python train.py --vocab_size=2048 --norm="rmsnorm" --rope_theta=29500.0 --init="uniform" --optimizer="muon" --final_lr_fraction=0.02 --dataset="wikipedia_en"
Each number is 500 + 25 x the weight over its row's rms, rounded and kept within 0 to 999. Layers, rows and columns count from 0. Numbers have three digits each. The size before them is the row's rms in percent of the matrix's.

# down: layer 4 MLP down (transposed), 512x128, rms 0.229, rows 241-293, columns 0-127
# up: layer 4 MLP up, 512x128, rms 0.21, rows 242-293, columns 0-127
down241 095:488524534488492537548458526501463515525511481479503458500497510494522469498490473562477502540450508509516488543483494491517518554475514512534491551483497488547452501475488455497505550479477487524480488511501525517520506505529490493481503497495447493468521516516516506480520458507514519505546489462506560493506496468495458513515512532505488496492530501508481440487455492505479517482528
up242 104:501516478529510472491478526454472515498536495478508487503476509471494459507496502488482538499513473497511476470492483505516447525547486534521515456505517484524480501509497436523539549514491505506472489511455489473516505505532530482505525499468482470486462482519494486518481479462520531510483578519495528479512440485470490511524529512513516489530519506521471474473491484499551532501561
down242 101:516497534557454492513498518468519497485520505493529488500553502484514479489523497524471493437517487464478447437505494452496506546496491510509512485485483506506492462516535548496498497489491524483456513505470486513502453465512463461476503516492474503491454569511533516532481448489512526520497549520495516503483489523511506546522485494479501471539497499501503506465470512520509507486519
up243 104:518550498504487483486534537473540494516522498494511510540554497495467462456449486490532527490523510511491516504499518511466523531493492439496510510490471459492503538513484509483503511504461501500515509540534520559474521474436486480499481494458507507494533531441504506543532527504499487511494522523488465538473481504491479477472484499476472512464489521511530545488482501505545499504531
down243 096:470486524494460494499474485499552504494518488504522494528523544505493505457506525499505485475507493526528500519514495490500448519454542557447526472524487473546517501510501472499505520505541500474487499513511514510494507553508534496506480472542479495448497445494510539480500510524461501496458527502519505499556498524520511515459516511479512500468538520487507546546534529526523466531495
up244 101:532492533518480463468542516519494498490467484505490466475481481483467481507470521557499503489500506467526515504496508493515511488482527494492554535484494488491495513527502520508526513512493517546491561459483479510502464497503464475546530533500526510498530518487464511499483536447482516502552506494543486503476479477456486520468468491490436511503453494495481475487529536437495533482499
down244 091:479502523462504508499480503451536491482531496535506545508473510561507480500503508501517498494510499518508497521489521512487478481472491535445455506515517486532488511461539538489492539489461509481459489517460527549489508509481464501490490472503469493462467458506454474476510453554490465516494492502480485530504424510517487471496493506561546493514501515485521520517490491521518508505519
up245 107:517570526533518511489496504510528486489490450499541491442479482492466475490513532462491468522467534496494521504478527486478482503495469516513472514505462502509491514524506507470513464516507534534493504507508516497496546486550528497481508516480490511531506510463520541479505504463527489527469514469486457499504489483532546516463461517486525478527560462514465446503478537540512507519497
down245 107:547514546485485470533490498497526513521473510468556497527518508536514491511511521467518452535466511496491494499474518472515511484472484469519479497522460536546541493531557495503527481539518526479504521510494535499498550511519445545511471477504526548477475511479522539491447474477460520505521525505491513500485499485530476525514516537506481473468482497492498515505474498493470500517462
up246 099:492514498463459534536513528442522448503533487497446509482460461475547471501540476480509514486481482524531489524491504511510468482515512495546460498513513521458473483456491488484483465518505452475489478523442513520520460557480491492480491495478510516530470501492482525489490503472482487539497494470488506482489508521478489502458500499499537477566487500497493498492493532480502510514547
down246 092:518474488527514493471479490501493503480449531507493494469481519486515437508492526488482487515484545489513520510468539467508495528502485520476512493480492474529507482496523497539533508472510527502479517529572478506469531489483519455547495495480450508452502507522491526498539469551501511507529508521556481507523560488536474464510488503520525516493479477505532490510523459487520448480486
up247 099:520486480465506429514514533491486498530459517537485484495465511519540493509472512491494493526538472511519497498473493500515532466518537487457546544509499554468523501460516455503497473462487476517479471495523471508479498496517451529506491489490487519491510479531502534507560496490495564496497469491517536470515499506507484493461500536502523576490514514460508510501474518504498521486503
down247 098:502546532502491490473525493509544499529441493480469472542533512551503449457487546494480496507508505516458497503505503505509504521505516485491529489477515495564543505526484488501476450499538513532508482482502511488485509479500448514466523503520526486500509535513487514508533520512486501534524505524531521537485490485510485533480465510504461522520543531481510498537493538473457446488460
up248 099:505496492494498459518462487486495503539502517550527510488503541544499530525488505530520491489482527463499493512501500529414467486493506512523489497479539477480484537483511433529468546505526468537516501481434468496491496495479496469500497561465511486511471504495521478463482492509532508499502534512506510520525501503477471505544490479519537488473514517489538484470492464489492511519552
down248 104:461537507538526482541518479534492476519465486525518503486541506489519524535515511512502475478490504496523510497495535533426504486494530495523464489502570470494471545501530509511508519538542513508466458467479502527506466495512502527468485538495513466515527510513532497498495500512523490451525539524469491550545514467509494532540475476511504491488490497516499499483470502497490522532554
up249 100:478506548483486479538524543475489492470489480466513533463497502530511478493501521539527510476533492468490509499487486478524532492501485527516453503549494508471511505522462454500502518499522530495520465494568491494476503512476520511470542531493486481504525522508527540523500541513526520505446473452487531499514493516470493557511485497500545457529514520482522498496479471484480459540529
down249 104:538483485507507540476484500519517514495502499533542505507494492484492497491491452465545494484470487480520488512520472507505528514532450501480534513501487510508525499456516519454456471470528514503453538539548479484498553488506483477539493555481491483457496508491509529457477515462454498516456471488519449528481484489498487514547508511497500502500506500494510431497515510543491508481471
up250 098:521479494513513524501572531471525464521511472496517485456516560477511548504499498555487533505520500482464504480506563488492530513541538509506450534490464487478491481495500532474552522471511497529471497483521539513507493552517570507487505482517471512496502478509483542497502508510490484525481513476518477491536542516524475467500508524474486485542521504506476508516515496472494505520495
down250 099:514469488478479438553509499494465473519475498516476503469504473489485529509499512565494523490461540487491522493490524519518482448470464512534532509516507488510516498524491501513520436512453530500528497508497491520530482496519472536487482508472468548503496492483505492511489498525541548493529466537538516508534479499484502466496510523511511516487500541541533480507514479496509565517547
up251 097:479525476474500502479452516487483474505509526556551519529493462495498497500497544504490502484473472513488481515467471540472490519502525518556479503477497477488512474490479508475488507439476468503487519491536517504482525504481520508528540519483493518470505472477505471486517503495477480461540509466494461525458526453496524520447476531500509523492527474454474480528487436499476538491526
down251 096:476492491487512519476504500514486482489551484532529494481509474523534533485548526474488509542516500509481489467494483494448468518557545504511474528479468523466505481494490490504475469480543500489542555490470517487501509501501511533512498459473529491495498529497482495477555506501537521499498472435491470460472514513483513505556512538513548507491472504516520503451524469475477528482509
up252 102:537512554492456499493463507504482494492517479477549468556487508505523508517498523490526456466498461458502505508488490495482508541529471524508494516508516474521534484474490528497513476503490481507526482482544511491500511501575442481512528491475511483492498500488485488476508545502543509472498470476508500464531451475484517473502551522512498528460529506457491498500466452504546519474495
down252 104:492540526497493518495479488510497537486486508534504543487517477500502465479482514481563501476466499488512538515532512488481471458490498523507472535500453520509489519529501505514530512516467491504528502498526534483543516537442481486493522461485500542517451497495510470509529488493483537427476492503495556508497507502534501506528545519509461527493556491485513511552474542482513478492491
up253 096:517523501531526496498506513539484480493501504507559465481517532472501554506563436474533502494516470440520500516510522489552497537480486446500526488530504492484497458466492467458512509485520520496522509488499486512536521494501520499494536525464502471533496491528496501523475504496475500494562525529519482485477521501476528516450503524478461458490539503495529492479513487493533521517514
down253 093:485495542487467479503512501478511497451501453513481478503496507476500494538490536464519519523507523518488484520518521495497461509530535485431537502518494513487465554499523508511520528473493534480479473491537512445502534490491489506496489484523469505561472541511479517457519511449510479495514488460513478487476446496473521450543552484509516487495531505514499535482472459502508502485503
up254 098:535502520523531490473441501480500464474498503469498504499415519491464502504503527508529487502502493491516445491529492514494525521469498515437488541477440455492523475496515476521502512548486499516481502505521561501521494499501491488500493519509494521486536483511495500525511467474507489518522467527516483474488529489521468482448512493473488538479525513522507518510491520528444547535461
down254 099:506523509532515509493519486488515482527505533495540516478451491511462506543460517486489518461485519505502536491500449459464492471524488488544474479530488515496495526525463476473503511475478511548488512514503524540535486481478508430512587467510487506516502489482483488507508527519527496470503467503527471480491514536540520528501481528488527528487525492555506489519490507469453521495508
up255 109:481467508473475444495457472436524478468447527497481498522494519501505503462483496526526509490486512495466509523473508524499485470461452474524516491523476477461516528498495495481468494471509505518486542512518485492519479538537528506517473507439501513473516493488489516474552513537479481505541540486515477487506553484545505511517529488488508474475506482530481478513527537469534522502467
down255 109:489493485494467506514499526474511494512464488488483527499468446545521461490485514507492483538498519492520465542492488511465479459480526487536514472554510515517503509493492533517512538466526475427484449529472512503467533531464531482514506483478511488510510489493480522534520487510508510520507543483459479464497535468466525496517498523502532457494549475521455511506477496528502530500462
up256 115:506500497507538510510530490482535485479556518467489514474489487509473512497503499520538532492499506479509483521465525493477539431499529472501491517485481509482506463523478478454528497505533429495495493484518552461491518507459495496526519496518511542529500518491498497513502504477448534517503544534508530432530476522518489497533522491516543522468495536506558508509526512512524486509471
down256 113:522481501500480483490481510510496495516514504515436556513538509489471487523542468527489501444455540467477546512486511484519473483489496524515523493471506525446502520526484485532526513478554440513507523474507517479500479488482456482472551482484482499524493482491506503531497473489479507506492482461482519518497499535521468471467503472519489491483501521494431509486530474508442484521485
up257 094:497529480494510490480534510479481511462546499517537512526479490494429507486489522498517508493447498505521512486494554508493495499469492505517505497533517483516545518507478551526484510552515518465476497543460500477500527516482500495481479516487517496523498513468485506487477498487491498510509521525466497474443502466545456510467489494498443440515511481468539509485481479559493447534517
down257 099:506507473489519485520519523492544544513498493472514480507488487538501504471488488509470496489509482506514498481525523503500460476538467513521539482515508493525520502469510583483532508523506508493509558510489511546457446492544454504496485546468508502523461516528511496484506511519493582486480496533498487506499490493490499527534508542467476486484510526491496521515562476516456490470526
up258 098:517495527501476468548491505515444517494485512490472504499490488506499475555501518503496508467482475513539491487512513488482504497505474517517539534509534552516549477472490530509511519460516474515434468553497488468445514460498470482500509457459495509479460533480479506494531505502506515524472450510525485514484510513533527506540483494526514470532542495501485531530473492463522503462517
down258 118:505499500455469517507507499455535507500492511449508485470495513475503475535505491461487459526497500535470471526535490525464497539474479524525547489453549497458521522483494488487515472554518499514528527441521486524456470441465488502530532470503470477489473477447468504513517519529491484464471486494484478506515503501496510516519479503535502484486542527498486488513470513495470518493515
up259 097:490509488547525548494540497512515483483462540482503481525461514484479461520497497548510533513473485442434469520503504476490525494487481464520486493527515528456512507502514513528499526484490474463485481498463477471461469477516496480500486490485478504509510519518492527496524528464501485514477459518507471518552475520502470506530514486505531566482513493518511513529478438484483507513550
down259 095:487487494513522498521475471533443530507530531501499480471506520526507498531470496512529504523506475443510490480500518492516511480541497503490545482564511504477463504515490476482521541525476506474504498497516444578533483523516548513517502505508521473455490495445523533499523514491469491497515518510470509483468541513477489500508537514533491482490497528470506466558481500506550511519510
up260 097:502507478524533502515515467529455471512465450472528488492511531549436492510469463473534511494497480480509497540476448499475522486492454515471513552491445466504522500505475471503472464470522481477520498514498481497510546509515523491493518483497532496497475496515468516503470465522542473496497479531495485526518494513468475542518509490498501507482463524542477504484526475545538480479476
down260 096:504520449492452530493518545507487480487512497486461500479484486509512502479510499524495502499479508468541516462524491511498495503480502519484520476540509528480470508508527489511502416496483493495499543492527491482502478487473581526458486528512500529473499546503502534487481504442506466457510493489500449540468462498487506446490514481490455478473522519473483487502524511514452519483494
up261 110:530524506493511457485488503445493500530525487525504494492526525511472536488524490467492513532480524478488486473525539517489540524507536502495482540467488504483504458489514479525475480504518515487504486437508482531450543499537516531487512514523487490472489542504548483505476480500499471487527505436548530495498528490492470461532467510495527468505467483490543488506477447488519488499446
down261 112:495495524468494488505521532522534480476507500481485445520511490481549522509443490533515479508466505506485493511484493477564503495493483489512493495514512455522507459544512468479510499492463484491522550486550512535513542512498477478524478546513512516487466493502498490512525541492522546502421505518533520530488510507449474466457499521480491488531487492495526481446506493477488527493480
up262 096:503476499522531491499479527548498523508481513511531496499540519510518468506455485492495470512491482488555500524530498533511499511501497556532502516460505542487548466522481495484473512464542503494490547491496507538513517499527505502500461520515484493440500496470468521460534526544501484499472464489514472529496467525522502495480571527487517517490462477441527498529499540481528516504496
down262 091:509471488475480520491505552497472508500471524481514509492468500459474551517445470514545510512480499504490520489492487482513483462471512512482501551507489478529500532516536485502528483518482489526541464515520498519509523491489510504511501505488468457577461463520496512523505445517462497508516527540493490514489479488453509520536526500495476541548448499519471506470484493498537542498513
up263 097:482499497487487538536482469484491529531525496503505483470508534488486520469487490469461543525467514485486512498489524504500515495475466457477498508510511494512544508464505514463526549499483554539489475508551516480542533509478516497508532531536452516542521521467503447493527493547524522534519501509478497435443506497526482493455504527477524523475506504491504511510484515524471478516494
down263 099:446493488519536501560540523536522537483509486492456461497492514525472497470459502486500494535474476526490524549490502496505476513512510534479487524507513470488492501510509481491490502516523484472514522454493514498515500492525495532529486476451502460493475461549559499467513493497559473501475482482473467506528505449442503492498512501504494529510505573500521494511503537503508504538504
up264 103:476488547508556495497478491468461544528455468507542478502511478483462478491501547488475501480538481505500505503548506519499529466499492530480507500501504525523510506471461507541518482517512480553480507496525507488521513524458511499495523508510462523490524490488523484540527504506531474520513495506540541501475539509550477460527487574484488515498509482470509511491474477515536478530549
down264 100:538455440469507514498528441541480501519501485521494509502504493472512516497511527497456506494516519514575535529483459480483465542512531506486466518517497501475490495476490443462531526520527530531499489475524507519543493503507536529472446480529491498483517532540502505517491501522499498486474499497492554526505506451517480504471489503518507479487514485495490509536521514531454467499533
up265 098:554544517506533487522529493488498504549508510485505456489524498536485530521498476543524508504520522513506482497490513477474518500512530493487511467497513516535524501471486526541505497452496466528495466505497496515495536493538522494516523465507486527543480482480554432488527474521529520514492479504538484514484557541504485541500468506442534485451512532497475513524492488498483547497511
down265 101:497485471507523476472505510500480512497498481502510521513540512480502457489492540476513521504480505483527495534542482517520507498454522500516544532497479499496521504545507502504513520499546562492494538472515530501487438518444507491482456527535526490471518514511510493545574493489433467494485489504491521486509474495513480517527516477518528550503469450512502468504476484508467476477529
up266 108:495515518530543495464473518485455524511535472489471526498496487509463515493520528504514497526448457488512502482562498478507511483471474497508534525471531537495501503454497518509456473515478532470493461506540461502508551538504488531481526523534492492490470541495512455509502519470523495509441500490510516455486493473487484540538497501514500471454538493492529475480517497496508492548503
down266 106:535465488509472479489483461529499532447515500530418475485491498483487482501499443481497495482492470530523505515504501486530530505507508448496506485482479506469469503491491471552505512498512500461518493490511502559486520542523473480526493479494479467478538495550546508491555499570523533463513499480525534472505470473494491505524518532480505500528484477516480480525518502486509500494488
up267 094:553516518504526516468510513521480475492450508493536504469503482499488498524450517528490507467517527492506487518483535577520512475505487520548448503511536486507483502496528471500464505473502502497549470530488480490525489463488503518477501491479505525472553502489489462529488513498507524524460523476528451560497502497463474495477480479517530496505502527507570506497519460482540509496494
down267 093:447502509469514517508457508507535531504538519539504464482512504491479495524529491543495475521478509517495531434517460507500504492498537514534541516527504519501499492450519509510530500498514497468497481509468487481497548496547492488523511542516549470503494487496534524516494476518521497502497472521468529501523519473476495532495521564573498500477553459517495515476485513517449510494507
up268 090:513524484497493493544517464483525530528483471446510528481482512510504502485497500537518528514504502455548520489521509524524522523483514511537519467473485511476485514519510453499530492484475488505518481486485507500549503493518499486537529482511479542520469567517443510463459510516538524512519491513495490528528481503458516508533505531487508465517491493450490458534463472483470560476518
down268 086:483527484484442504513477511493522550486471462502470515517540499499518512427531498516501499510505475513535502524481491508487456480484535515501538485516460519512507545494520561485511479512487497502500497509525505486447521526479572530464475514463534527495477463502509507499509511503481518500498521469478486478495473505500516470510501521496475558436506503487515535555487474496484516466501
up269 097:483545508515495475508459459500488497535513530495515456493484518560520541496471533494497538490505565492501511503490537503510495490505517511530538498467523484494502549498474475509554521509507475457475478481504481541487505487539495475522498488462524478507498474492509485496448497461462506530536557536524473508512529516527470497518503508512509518553518537503528505509506463510483446505512
down269 093:521469533464551485467477512543472534460495451515508471494508492529503513511500484513500468481505479498507525464502444515490490502476494512529497515510550509518512501477511516515442497483521505480474482509482507468501488499535527519449496520529511529530500524482461508502507512532554443490496516497495516508510435517512516533483541489463454462460505502447510499541509525494501534484499
up270 097:530514437522516491486517500509532496543502457499478459490478497525503484496513511498499439487479498507478514503560507507488528488499565461460502504496527546537515500514476476510523529482498512485497476476498535466455532502521484492495484499487508554516481526547564519504500523488509452497473497459471522492482456490508520481526497532515479483463453489494533478522501496513497487472464
down270 095:498477469513492505524504476498494460524500473524451498489499451516471492498484466513478491543519509521467487505488456502510486544506511453496454489520519482527535550536524473489534496537501442509496464541504454512514491485518507512516479499500506485468492514455518476503467465501481500513495481492512530492485550459493560560500490492531511497466521464493453480468479489539509506515499
up271 101:544483526498487495494541449485505494504505481531506461502486527447499494495509496462498508521506524502504467540558496516488534537539480500462518483484467541493560517516498495530493512503492527537477485494484475514473435493518478505520496505478499502491482494497483504457474475437521506511486483508506463492526475488492481503462505511485457488504514442460473462468499499492506496511424
down271 102:503502491530488502547515465491485460434462485473472519493490531519488500543488483519494558505501503466502504504501524487509510503499509495497490547517504494502484466542491516478500524474466506458465555476486480515467479475528481551526467544492463463518488482472467524542480484476518483528506524491516488539523540516485500480443505497495551529483494496487553509539491476514501499480510
up272 103:496514483523520527531520464527506479542511471484487500492501493495498505517460534489546509484502503484510528457493501522503522507503513472472439512493500482498529480513464431478507549453500485470508515517479494485553490508477508494485463504499497512504489464495538512461473517562547480497487498497462501569519485518514526549518466541554486489484494547504526490498479508522525515514510
down272 099:504478482510546503550508493471468506508503493449465505514458531545522467528524478463505467536459474501503466524485512497475508531499544472464490477497500515499512490461521477536488514454507506496520507537574509496478542539507520517499477514515528525491496539523484490505514507535489465496508483478508499493489463541535515477494519474523513502507508494515485543528519509493478513582498
up273 096:487546512544541454490506519520516472547494476533505504477483515490517519458544516537509465479490499504535478514490521443529491461512516513505503503511550505499512478538475510497471485497533480547497478514472532522486518517529556496464448571462474488492475499504526524528504525515486513479470535496518520481478529518524501496539462511492488490451516490485486501514524479495499472498522
down273 096:530535450504511531482489524509472490524513498517484508517467507498483516500510492490498484542509500483524489510476532489513473499574533514507472534533454473502499536522481485520498519560511520525509533508486541506534512526460520518568456477527513464526474455502477492498494484494506525486491527466501548537528472508503466509484491511498523574518498530508496470532484470491485482521506
up274 102:499522501485464520479517490567497541540540518503495520538488455489495501475510553543517456448466471527506509493475490495475489508532525502493505524487462532462513453504512542479510491506476489521531493508465481481458543511552521506505506531506518487486492532483477526503530509542512528487493520476497518457487488502492474558507482471505508462449501490484500508526485493459522491468487
down274 100:531498455492519531566505513558450497534484473490518520500515518531534512504513518538516470486499450477492507482483459517510543507449525496520487468522523542507498530502473489522503444513521509488495479533509538531521464545489475536507537490447451504503477493525510490499493502484476470533504506508487523510517512486460538489437481490519491492540495507507500491507514513522492509510469
up275 107:515530510485523486494439475467540482506517514459491459509489500507484519521495501530433533471523507498546527522490486518467478547470497511525450504496515503527551481489551503542503528492483481510482479507544491507464475487531467479500495490492511470525545499490501482483468471496527521472493471490482518477505493491504503501442509447545485527478488481510568473502498508512488513480481
down275 104:532494469472474499479483559544524533456484495490473533493472522481479506506462498500498507496529504457512504460506517516449516548510506469464473522432466518504519509479488503515528520551494523508488495525502514524475511497454494525470482450553498506515533525510556459482467475499484506492521462526462498507508495485493493484507523487468521518502515493509502497536549528478480494485465
up276 110:515525526512502514560522492509521500486526488488485515539457500490519472532512521477465546484451490522488505515516502497515513443536503539481515469501504495452480503521546470524473496489548471483504483497488478497504564481480539514497527547519499491460485511515536530471481553504475531504511491495470495494503485514538526471529475515505478492480522538494510502555501497507525446470470
down276 109:498492504494508488531500502565501492538479551530504472536494481512467505453522531514556472502462527528458473503489474511507504485499528516444515512495497495483470506510537499508527514509536523551496485499504477555535537497528523520479533505457493516459519487521517516508528480485439493510489480478528504528469547487525479489517475501528504486524520510469501508542499466506523454481530
up277 095:491483545528492503452492510500484526535507497432547539491539527496499499481481491478458506492515537516538522507486522533498530460544482479514495519538513479512509518516474448504486502497508538508437555512515485507490499494473482498484464509453517483492498508455506471465531493532501509478524528512466469523478486530520521509493484519503524547489537503481538478500522486450513509468486
down277 096:488470527516453506505515535536497447488510500520466482499513495474484470477529508510500484464504531540533520465488511497517480499489534541456549486542487486487493507489513506502530492519496475477484473434497488537496530538513542544509500455506490527477514526502493490506489482510488462528496485479512505503500515475484449514542477461510518535483508467524499486508471475508466431534453
up278 094:535541500488488506569536468473486509467469490512487521510459533557482483529500522515515534454461529500527521473479495551494490486548478516493521472486505482526482461493506471501497490520482489503497488498509517521506514488523468506498487505520468503496442495497506507501517476554501507464522547475505481477537503534512459535465523520520504494492511505573505463506466520465539487499512
down278 093:457486483534476524483500530486525480470508518513514495505495505521498497498527479521506504488500476464487517479509480488535516511486476493478515492493547548539504463486504486515537468513570549488494501497544482523464444524508482523492497500511495505522519540438495549523496553504494540532480467457525487494460476533451514526502518473477478501470483496469478488539462511495493538487493
up279 106:517507505504496501473502499459525481522460479522502488496481473515484489494478523532447507499513496492529545516429499454531548528510531525494493536492506525546518528541492534478487493531497494487504470461537531445487516506548534450514517548507513492531535515497507500489497522504574552485497520499510493501500522490492497498491532529447506509505482525508508528498504489474538512528487
down279 113:508485495487472511474494517512464511503454476486536532511504452533510473530500520486509487466544502462525519462466497481490513476481453507507542544510501489525439475523524491478504509494478512495488485431478557455472508557517473502484476538521542483505492462511465509502480483549520521495489499533512500495505550529496469516548492478521489508481497501519498497457498478489490516502527
up280 102:504543473504476544503507528466468528494556492520526486504493488512521506493488473538496553507500513503525490528494525492542518446513467477511496513445517511502495500483443467470499483519561477515552559504528502530478496526563502507519488527498483503475478507511460520521522504521494521525453476481488507504504484541532490525533492492505506515526495510504441489500498521464517468524489
down280 105:503514465467518532477477496536459474558519479514443534512458486481494535515506541500455549526508531511477533487509455528506466504477493460538505535509480505503536519492482505518461503536490496511525503500534519505509464504525500516490513531511516492485476490498506496528532499511503471432522492493510505496534508496477518544513533461504504468507514455496485523486472466502489464563524
up281 100:467537470473497476497510528537498491514537493541546522523503501502517530521555487521499505480465488562503519525521483493531499485485543501532524526493530519485486467496482514511449473544502448513506540487500510498448512543481513538465524504509508511466522489509484513505486469501490493535479514502508511538470480546489459492496477488522498545470475486480522564469480519521479488533505
down281 098:505528456521536505482512520520475504546494548449510461494445508499485521496499488506510466538528462538486441486501501504506500455498485486478488524460480468526500530509507479506516483497527511535479478502515486481493452496508507440498475507493477532535511501520487500501490423463479456494489523524497469484524469518518500490489512530465526484498536461499488489492494486440511488526538
up282 098:521474520506517497461483495526515487500508494507503533507495532489467522490511498519533507494536507409520522496520451482469487495532493486534457562505518515508521488514503464492494530502514526497541506508520512492502472530496481474513524480505536509521510512533488482490485456510563509552463489452542504443527483532513446500510508491484487455489480521491514546494492480500491535528484
down282 096:493548477518523514494483530576488469501526546511512523473519448490490466467530518535501475522524520484481505475506536500466522537501490519503534526524512506463451506539507539466501491503514477534501481478470481497487490489513485462502521487463506463494493486549487480507481517520472479447505530492524553481482478494451499459508477499532543525496523494509494467514504541528499503522507
up283 097:507484512519492495498468498481522489525490529505539505446493482484493499480512509525486503492534540510504520501517516472505523457553524479478480534557506540480527487501470532501479549505512477529458468501517509480502485529488556464469523541527485488511500490531509528429488496481469480478479487528508496481536486493544476518538479511525453471482474535524510545493460488487465497504523
down283 092:523548493503480499519533518522515488518496472480506497497512486490484489540503515489498490488504529469498463486489444498496431480471518499507508532469563494552449528521530520505473528542488512479471483465435438493507488540520513544493447516490521511520502531493503527518485505493481509497520509469524503499487465495543495529480480467519524540503457504501512457474489488490511497506466
up284 103:485498503474498522517465460446517486536492538501493479515478514503473488483501547498499531536465522500493516463483468502453472466508528505490516520496492451539471507539533493535487465482462482507440504481529543449463473504540489451477527494463525475526513484483536485521520507519507473479509454517514504477509491492549496512449537482491531505507512489501527498483481474504517521503493
down284 119:532511520503463502525466461477533487514513494515512485452476468473500497455547507471541526511511478489474542506526486476487489458533498467493479564481505519510471482540513512515504491516475511495505422520530505466495501479535465472429493478497504476523512504517524506482525515524501476476524477486506493530516534511541503510509507477529519512511510438502513534476486512520450502511499
up285 096:547552480514470458491499519482463541507489507525457527520501470463507536518486487456510463490464468476549450507544444478491515479506498499503514528516488518476533534525471496493470462475522476489509488482505477467456500532509512507478513486492479515510485465507530530496498502492467503505509512479515505519482501516510510555508522461460486478482503484519501520435482497488496449514544
down285 100:477537487498534538471498504442533506479526505480475459495505513491480462522495499547491498423514467483537524517479510511499510518486504489512488524499513515486525492481531478512522530527465503474458489518473483560504481451551505503501527486489489471500524452455494503511519487512524492466504515528471519501520505510505504444533539483508501527564485490472497496476499501502564505483485
up286 103:488527489524488489456513495498499452468509528458513475472472523538544501512539532503480486511509527492477541522506513502505509515457485467506525532530484541446475515477499526469525537472488525503470518504488465504474483519488504519515520516511504518514521536483504523519525538484484493534503503459477530496481467520533468530533481418488501506505518487544456506503540535498528477471476
down286 094:553485471482557508548514467466493521510471505484493537490511515488523496476561517511490539493489466466510506529534501491514486530506511462553540503516477489513512492557491416489505516472501492534506497490483531446490528469495495512511472528484498461485475498510523452514465483466479488506495491498485505504514495507439498540522495524496512497450513495463499499493470511490496472520517
up287 090:581472469491487498494505504486478494483518485514502541478535482556503507572498511517484488497490540490534489486510503463512483441533539484505491487551479511484480517482496489511502533540532491538496519508493510489563535478517506503462481526503474520475508459476519483519484462468499524504523509467509525490491501492525486552471492545478473516494488491515466500493489544526501490517452
down287 089:480536488483544509518482540452464526486479504508489460505547454497458497494478526473470495508479509498489472472470505483471519477468481511483501474482455537562467467494490555485486535489490498484509557527531508501505448506523516482481505526472480466479474496513534507512493513506493531486482523498532498436475506471502468518535499479503546487507500533466507524532510503502516484476530
up288 106:544488506484497506493505529504475498561470457476479468487506523525493500508490493477506470480485515525488491501480479514472459488513566481482525547515485487467482510508507490500494491518512486489505483448509483472464539487476515466472487536519536518498457471465509503477554482501512503488513483495473519474503494509560441511474527520508529508566508485580536493491520509478501481508487
down288 107:497496488490476511470493507479512491493464506493518483468535509495482472509524487490516504510499529533458474523487473505461511489481544511486489507493503515496497489512496496526457532463506449490538526478482552502530517466487518460513503528529503514482517481505537543498432488499529514517490474512505483512483496560567517552484520515493513502503492429477504491498496498502452500462422
up289 102:470494469492456480469561475512502494492505496551477532493518490514506544516477546486486504511476497492502503512493495518522506480529467514521523507493497480524515518515505530487494498517561480470548534465512469454521498516513491485450481471461526482467494460512457565495488489491454503492510450518540486520501504516503526540500532537517497509506537494469489488486476499443539485509525
down289 101:497475522494526521513488496495496500486516502454478478498544501501476485462530473521475479529482477501492461513526468477494490508448495500525498500479484475479502505477507531501440508472538553481492493506488512521480511481455493564503477499483470474556550486459493488529481515470510497509473504502441509481493507449466490485463454511507548538524499518494559508498528535491477531494495
up290 104:445541513524553502460507511517471520502500513488502457490484509495490464467460512493499556496494455445551474535496519525476506493530513504446517502546469529492512500524508498517489533495504490499532503486514489495486506507493490485489485489475511507467417505497475514487497460494498499511508501463505521515465467519489461533475522487509486479505550500482479498526528488546535454468537
down290 101:463459487497521476517509515491500448523515477538503470478490502500494542478501461454491517539482470489487502522496506492505497520486510477503446547531477568511460475504556541505533525455497487508489504503517476536525455457541484486499514514488485520516513520474528514473503474482476519530523489517492506483496524494528511457475468518547496497507514494506544501503452477534530452510500
up291 106:514507496543525520425491502504509505469521468520503471488455543517476471471514544494482510460513480474499505499466495495470476542514521501524516523503492484521529494506530506504523534476551492510524463502509518490517523510477494489470442473479531534469500467483500542494497472456478505490520542455488515500528470481522469481528478494524509526498499478546472532550468469513479473528510
down291 123:504512555494505527500489508528474497509504494535516498426493501499523481530494526504519482501496548485507453519516512492463491515490493464551470556456531474472511483502498480491545494500506530528547474527481448531511488480468512466496467476504530477478505533489518505503511498478473469470532519493500467485511504536544479469503515507498512501469539473513468476507452458481461465505483
up292 091:470487537488447511502515485511510498512495479489490490469491497515495505504510499461507489548473446441528563470494512486531544487516518502421524466539488505482514494507538479497505470506493490520478475538472459506532545515493514479498485547495501550470495518527474512512490502490498482474482501482495504497486487509488491539476464507480541534516494545519507464450501494464548523492492
down292 085:478473525517525519501443496500488540487515559508544487522515503440504503466486549497478520502500471493483519523522494502495486499525497490520512510462484486540513476463495537490529517479478459474484455526460475476503505533476480532498487519517469503469456563482502481529543474553490508498513483525489491498555493501505515507487477503496486507486520508496485502485501525470506496411477
up293 105:517513463443521529515471493502490484516545550535476499503534524501481486526537453499493502467495491484497530506504488549474488494521459503531507538538462494492507456489482510490492530496508483505474484515525515489516544492528553498489520522509530477544490512506504534504438480506519484491526550490493517467442475459502505472502503528440510509473537516477508494540502493497485537473494
down293 097:490530512484484499529494502531501527472492479474496535543539525497500534534520525513481494478506453541487486513524522527511471434489511475507496535520531532492526478470504481539472491528491551504498512516513511501529454517492509526455472498524486467508482518470570508523527508477509500502475504515518444532501470514472516481485518462543503516488486517528500527503466497434525523475480